Part of a small language model's weights.
Training: a variant of Muon for these matrices, 123M tokens, 7496 steps.
Each number is 500 + 50 x the weight over its row's rms, rounded and kept within 0 to 999. Layers, rows and columns count from 0. Numbers have three digits each. The size before them is the row's rms in percent of the matrix's.

# layer 10 attention value, 128x128, rms 0.261, rows 0-99, columns 64-127
125:558432466513410494545579504509530429457415440492559430432507472505608516455492497503429499457514466474525577574543545542447568495481523579494487428533469529475510465479567430500470477464461528
127:504490391468538556611464557530537543482460520439406564471503503487535530479479522549454453547510581505542494561421505488545446514495522532469523434632536598588540484492453563536478490496510556
127:458547477556463427493437558442474502470516532500548582474572558469444513432541510503510432517547417585444534432505470573472604491520507476563506430571516480572445517568503578490538500483471546
120:468503468508539565556478472487509497464538477543455441512440511468343557497514484505530507449500455435527466511552595409546495465485529483506414463576547482490521501476335474480464524433555576
114:489528499527496453552482449522467459528416528534491465508530439412474498548509511481561499484519549450508559412425490456499571458591416569530535501426505529476464457446529475544520451492481565
126:526499529504523532577492610557508472474529454529514495459509460472420498594516546515557590518582506500459485537488490508497509508473515440386553541572429525567481413464589548574588412480539608
124:445440569504535367465586483560573531521517417550559461485443519440557476570497572524512365464621454411406567533463504506501488565497467520490510560498514607452482492473484566450463599459552460
125:628539495514546484491492523463448528475428508544584484539527569545415414560549533539533490411500480542490482517404552546509456465477473585493435572544540453499479570465415623433505446460548537
118:557520499453489495517457415618554521521558529577507474509447540540526534430589564499567614436556510450564544464483464502528523487455523486491546615502556488468455534583538539546498497568515538
124:481492469462445543558570387499411540541501471479456466500446505452500447502525501518501469448494528526588472487415474512499508558513483401491500534572480542496464555498399492512531519478475402
130:535485489516482473554526423472440507457503490543584517460446444523638503558417519571458479553558457455456489445517572393511420412486557456502540439558423507543455521448482472509570414520498420
133:531487462474536461511424541388555463508459451563593439526533486521485495468473443515581524473390377490513500594619467491465486532539411453475504526445539483456534566553499455525487486517555450
122:500467513448513527574512465546478541476522518508519478477588633519531475517541493497451507462518500514546519560537556533438557397519635456500554563481519518490530540473401594522508516449494462
124:439494514443470518407461428543505462433477582575456594489449566469630410539532488511419442552559458510452516572516490453623399484515445472416462392506534428374420542482499490537488487578524472
124:547504455466381561401416440471480534516492468492531484505514498366439415497526511497499503511552591454516479527528434431477554496490530483390545481450462556535469459450516504519605600499516532
125:529533533467468475457511504461513468628434538541459422577530492443517509450522559516485625501523442521470500504498468518491476454519530518524495528445495522442570461479393484652498525489497532
121:473510459473632469437467441502598539576543376486422551509509475460505511565548512510519566542509406479560567536435539506424493524409479501525526456435488425429611469474518499453566466536506560
128:493529447455646497548434451498471513498470508499488506477511528462489478489523463509558528461507511515542574555563462478497524532618418550529593517433466507485460609488505552485527489519400501
125:520494457443553523426453588570466560442529522500649503553482522443473511471464507510421568498462526579555518570480466412434542470468568474488522524453481487481483464606501546458466506438498508
126:560543577507508459452467519527529473489532494638448452451475421567553470499471463493521447498392517435479603554589435575528468527570566578568606505553511476561570450484499568506587457453464504
124:483495497516414421555477591412540571512526438470461427484539412497556500538482505493464487530463490503527311508423447542518414443489517497540586503448499451605512520519436431517430521484483572
127:558478525521417537519488557442568494503537476413511509457423559517435538524485490503453382554455454400471505557494442552494459477565514485584489488490508560503488470472569512468551453513541484
123:545531461496544466408356478523570501535489509599515514545564567414614426541574448493489474504453495577524465486519466459507507544572501473539391498614488545505515506460448421504484452543520571
122:518491499575483558437511495517447490573517530541415515536543511588469442565504411475421643479440469593463551563482502435494528524572491459547482499450547495504433439522540551491421464462477535
125:526463540449486538574608458506552446519553473612559606514515511509524507395524504551526491504512458534525509533545536519529478509459540488537421587517571454452527517396471443482537512600490661
129:463493534465455532448505459565490559494542484561500478537502425458513540484506501616466541561482553564549604475467496560468447462510532481589460515495505492564492583447465526548442488507537447
126:480501476462503510375497463530465495463544471471522533553468398527537443595569474455486459532488430460479479501482507538449555494438576531520548507457434481511487650537464469528488579472507563
129:536554450535605568555473470507449528451545466525606551498493493453504531534396526488539509518532444421562546498477476476526422506526483525548611462464570538428445407453455470572509541404489492
129:483481510516595496536554486500518505469501453456415563520522548444535526564541566432425530414445451483480449509517556531458491505534550568469507539503542572604508514579513376478517524540476477
126:564477493548481403522530458461548510513536441499562532495495428574383508440533496474476516507413446528496489577509548485590514498507444577475538497687391453486502469508511496493497580532445529
125:436495598559480656570491437433483503489553571442566496482509518444586460536544528516531486503480396530550474476449467613519450549491482449440496520436497425482584605531561581529504482485462534
127:512466497492549521548538493603548488557486519449431501511448541466613504486505515511519480513436561448444532488510480457462520517611516535534545473611435517436569611546476499478407419408566523
136:471454522565486525536545400446559486475520471520494437525471517549503521477464508481524571426464502486457448431518506500513441529574487507494506582513429396490430509501493489527515473444398489
071:469525386364455455546452457448546455536523475428529413533460403596539510431461530557570481626498589480432543517553529463527539536495486503525576430503589533494514519527567552422556455449452387
131:509544481537558522474415596557432451470493512453484570435562454455536562509530615516499441564468479436489497609471488512473576469414486548503476421519586636505540460507498502497549547544515559
090:481521488532583567540445564531446509515449529472489508449578459495517512554520602505502451581513489463522497613499528495541461482453481528453490536482553601441518482479502474522540458607550509
088:515529541464440500540414576567511458550518481515499529530484532491516534451522469479518502546581511426536466457484558585484597494457537469432514458590458581584488440466472513547533515482559505
095:513510532528600562461412532513462516475508458455432493510518511519453529476508484494532485491505521448589460595551511608533611528427478470511523444457584612613525520547485492471445585512543547
078:507501522496571513460521443507576486440559500543516533498475633496520486523527522513471617496488509480530450409544511498499515559507411473487469587496449422480432494520447496516483493463498493
105:492541481490440479504610497492522553460478507524546398502468544532518478504500472500499515386458514485528559441503531482490372511552496523503484576510398444514469539507500491530456468429455453
077:443462483502488409492613411518543456477518551510451444537412519609508462473497551440493494546453489619515501455479464540475466510554463503541472542556465466505453566483497507552392467624470474
065:429468446540546548549455516461496534542568397453591539522538425483472525541522473554473463488409510531440532538526483514517465492518522483557513496470423573548543484566516443504481561540519537
093:512470498628432486539588458472486540479527489425427507546386506462474519534500537541470468457482544544453527515437423434517392476584487550477550509544478456473514541461468526485529496538449430
149:522530475456560506492458550500448465478485482447455514478569507489513507515531528531482438608527502455543502573465434585515588504407469529542481415525565599516535473498471513505547523513572529
079:579442500486492526475487415453562433544473484552560516483356615459484438470510477483468487448598535540484466384473468511518490514527519466481459602475417380470450464510531454543595492386489445
072:587585422594497482523509484545505568469452464543490503442436526397445497504461497547537659472531498512542503563525418505456396477546471496482469522457483593530488537534460460517590446535501512
067:490495476493563458562519562483499510363542551482411486535497500483608571552489532559427520585512473545457448574513493501509504502481477539485427487535493478493492546529509529622582553424433500
120:471494532497480507542566454484580552517517603504519472537484510566463463471476432500482543434513491480481534407521502421503444483578508480505507565518397392480406565483473533521475473486404458
098:506516535484529545370409519545433424453489496560511509419547547474547478470523461477596516507553486509506511557495526522434571504465445391490449452510508525451485452561508458521423539506512579
112:537465535519467446527607451442573521491498540497494541538430563519510495461468483544463572445461518521469551470458505448514420497596483510440511573479464440455425525495513477529442455516443475
096:501507463537499459513548436430509506525489523450459459575456612513512495534471487504470563355474459515510552474531451441497391504582553515419520565419412414459510513453500480528366489491516503
083:459488536568484514492587474487527497521504421553533468540450544400513368487506406530508509405512537521434588471480469377420442507583589532558574445485508480465497503456514461498487546539463471
077:567549495441503447475520518505541521569484541396471596575497460503472612535491572500506546486523432455360540532552443433478469411507528524476478515594458451486501507534478536568523571403464455
092:523534530435541493579463599482452518469481510455500516518548467535471452534508450509528414580545533493543429544476485543536612478429483493540504465507546603533587519469437598544595573523614516
073:549555469444522544523415526428429461507518515481454388503563453605492484477540438438527536563515535467465487525507481520425594472483449522475557405515538506555511506635467537514534476486525541
075:564530563576496476424430595544456501533391612464519577478481484470465574439465546483510476568480474506519452481499575487512580471451498477548473444468558618414511596527486525514485606547607528
081:460484494534555557465457408473564534467531487543553492573490564455536549505434517471496497442394542514468470465446511481541355504533513432419536520515533505428453507513534453454539452545443552
080:468480451611541543469515565476527447482499560486540514504524538461531476471546445488524601565437402503508429493512545531550513472512413503494529500534558499488420437478494514479446479536517508
069:436537501529517530511536507459500437535435538543479464511572619551566495448486481575507536428531479498558536486595603434504471511533543517529533564447504489527463455358587464559440458548447485
069:507524445548499483473519553520520460518507493375462564445522553408569501565562455498503466547534508525457508547470502518493559613418470566505482519494534533510610455451476507485433595536567572
083:512513477583553471559479526475578563486553613599680485481482500483548516430512509521478550448439499493459440446588417447487424529537551517537554535514506473451443528582595522567542469488458452
086:511522466468526526548467607525485486503504497554474424525505458525589544514592562490479535558494452527463529577508478524520551526450431525485466464552623564527547471360506531439519407570567475
080:491491520463520479515461491488411418426515499476502540474587491478542464507598489464491452495554528490525484570503522501525582577442528576517441451517553547568535432446509500481540598431557574
069:393505489418461470550469457495432460573469485467439552476464482552549441507568450477578398538533531461486506530535508554538537468373520542472489453500466578557537605513529527459483499485579538
092:494549558540444551499483521479496555512524418527513533496446514457508556469517482596509592442451555518459469496373506483434461505441543438438418411509484458528581635502460455504418420463537521
098:482485486421448553466482497452510528559545531487516602474458544497513527493477461538600623530570475455582414452469395534449450478453474531488455521452465464565510473516531505488520508519640529
095:458554484436443497580444462496518491492556459470526580441482498500459436502594566586539520471524427427512444534426524497444457550476551573490453506508587471516490470490451490508523419496508521
099:443538420441548491489509503498492455496495509434489463572569443592559414492511529411532489480509539521451551508562570592539497521546525500541402569470543443516495467547477567445618446550524580
089:518508561552476430493441593480470531378556526466516449588467464522554504470410411559488417564550487531496493512526574532486571529503497502549424504524530448487460510510564572493473487533405428
094:504473455573496568455502548502533484484459483556547498456440514468520477554430515507478533508470505471459548440512453489583524515494478456471594514532465426536439481470439548472453455533503477
088:504462488455536589483369539583556495573546470605490491480532472481437442501558545592483506456464424543524546496508499419510577517482516528483550500526450508402556566535440541422552497468520552
091:453513415554550497484455551510528598495506494488475535426600483452489558520507465491560517416487462503398488461548558453511524480494481514390582547488539528407558539433511506547566459580532573
085:538438517478498471509522512434547415456502651548580519478470425431547477454464491490498443568448326524450480474479545534532495423464469517447607561504556471584487566527502547406541512497464571
092:347409454589571505505501457544381482482528481485522450434383492458502483624500451526537619522467505529542501521469568455552520505485518458468505484524431537453572526513524505513539482577444505
093:553507518523421553499557473473468485471510532430472634529498364483546545459554537595588432427536498486554465544403464561498450531508489569428536498563530580481460439465491543390544537424455513
079:473492492425499558505484540433469543583366487508547540434499481552545560471406577535609524507524521497582446458517449471451500463481478510439508416521516522455487445500530436456504491529559492
087:451480566499532519465426534479603422466469510574460407494464498452509515508546483594456446497465588444412469483517540540412535545462543511551515544586431421567454610444479529582491505532440603
076:491495439484459501517505455478629420468578481513558561560411523447479477532466434530482541559456533445389591544549434503444516575490544462566547520564566449493438491475568475459459416457518493
109:592513517487501476473563429500533470458508478466556419490535519494605522467503409494539491467588489587437538421600438476535514452519552542451466531481494471519491483483531477456452496471484497
094:512466489491388600488605541407545461562521538528507566527412526438473469463533487537485517474502458528580536468459494544494511492541480464516530421542529542539512459551537567420551420464483474
093:442504553568422448557469394531522538507569370436468568488414476413542498497522526586535446523463492469505555538525490463468545566496576566531435439491506500479547459440535561485451472412473536
090:474530487517490479428582509524412559486481535421470477461478469438515521493441419545382471580631498476420563495483529471483434435532467502549496348424502511480471503393534549572473506520424409
088:539397454510551509491473535571417400478507425513507452545456439372567542506550520562514455551542521434520485486419495544538523451472488457497565515530442510521521456519563514482385522585421531
086:541575554490499566478518503452467397516435478546532433477470501538496436522425526514436502524469428391537520460445555498415558520461559444472560450538528612515536458529520433483649503538464514
086:472527532603515441540600496486464544536578501467551374579538511517463618470477578502502434544468438401582521522483530547558471530469468466593481540502487455489493513460503541442536418568476489
114:477547558569474513484526567427496538511450510401501419531506480518551423435501448438514586441548434506453464576493622506461444441483456477570508505515546576467532448574435562476510436424554541
100:458417531550504505476514454481481407491363459485482439576466570398486520516591468510427519415515439552507486507523512509487500450473545352550470548444504442470532541544422557439424433479556554
087:521519580520530524467502468475535504496409467508513414531605556581462460574566477499542591480432412559538539520481523487512575379536465437499547574489468518405547500515523465400450499400566537
089:527502394431486522584482482552484560465533391509531532583432480480519473639501581454579480514515472500520443517488533533489535576431466532469461592537544471507472496458542489580599548483653450
099:551490464468576490512427486567464488489574437486557440513500388493470462543464435516465517482570484532564616413521489572572586423551494481638534464475448423460525522520492475486493463550535418
093:546543503552489535571502465607552442539550481517437419498471478475533522519483548568460514478493436512530468517514474568515554573536520616514447485599519482501438464530474406515519535489507512
101:451560473502480526498454507466573542542482531334485389495453532454567539589568524487473455589497443512585511531491570439377496494510488477514489500567436482513522487544475562503556456436570465
085:395516429437458516538546541473547502501488502388470540466510443415473470468521507581541452527561483463488389552539496508446482525541551553526490462467637541489506408446468437518564379388565514
082:514443456424460505492472601418485523560476419419555529515480453541525489511456521455592494495498515521417511472530437523503493546550558475573504474458534468483566533577448488438463441478426437
088:536445483517430558501520503533488491436506549604522498419466513519457572488503530460393427439525508418503552561508511556490557453403492557484516519547456511510553579490461464495473546480462475
109:541498552558514521498558546560469508461567478453459429561501426492539464554488490517435448572485593584545630483538478555555555539579513601595527427510479533496434522500543495547467532576501371
079:509445459469525532479416493531451493536458525553454516448546537557494452440458437491532476553524496577490451418615585494487551499499496412483531599447514523468441460549454525472409529444464556
089:515520440454497398487519574527509495560467536464488599441536528512454447474484511451570584480480506470534487406467538459456483501394518401472494507428533560448535516561515397434514545543558581
135:468475484539499451549556512487507525461578520430552429495443425481464561447559411487506436558517495557434530577507523415431440515572537583446521454534519376477503566396494536556498472516442418
062:504623581493443393462483507514500516490508433544455502473509551487523422521585486481432553554458516531481594508453526454530523473509527419487483544492479547497486395551521583489496384523497558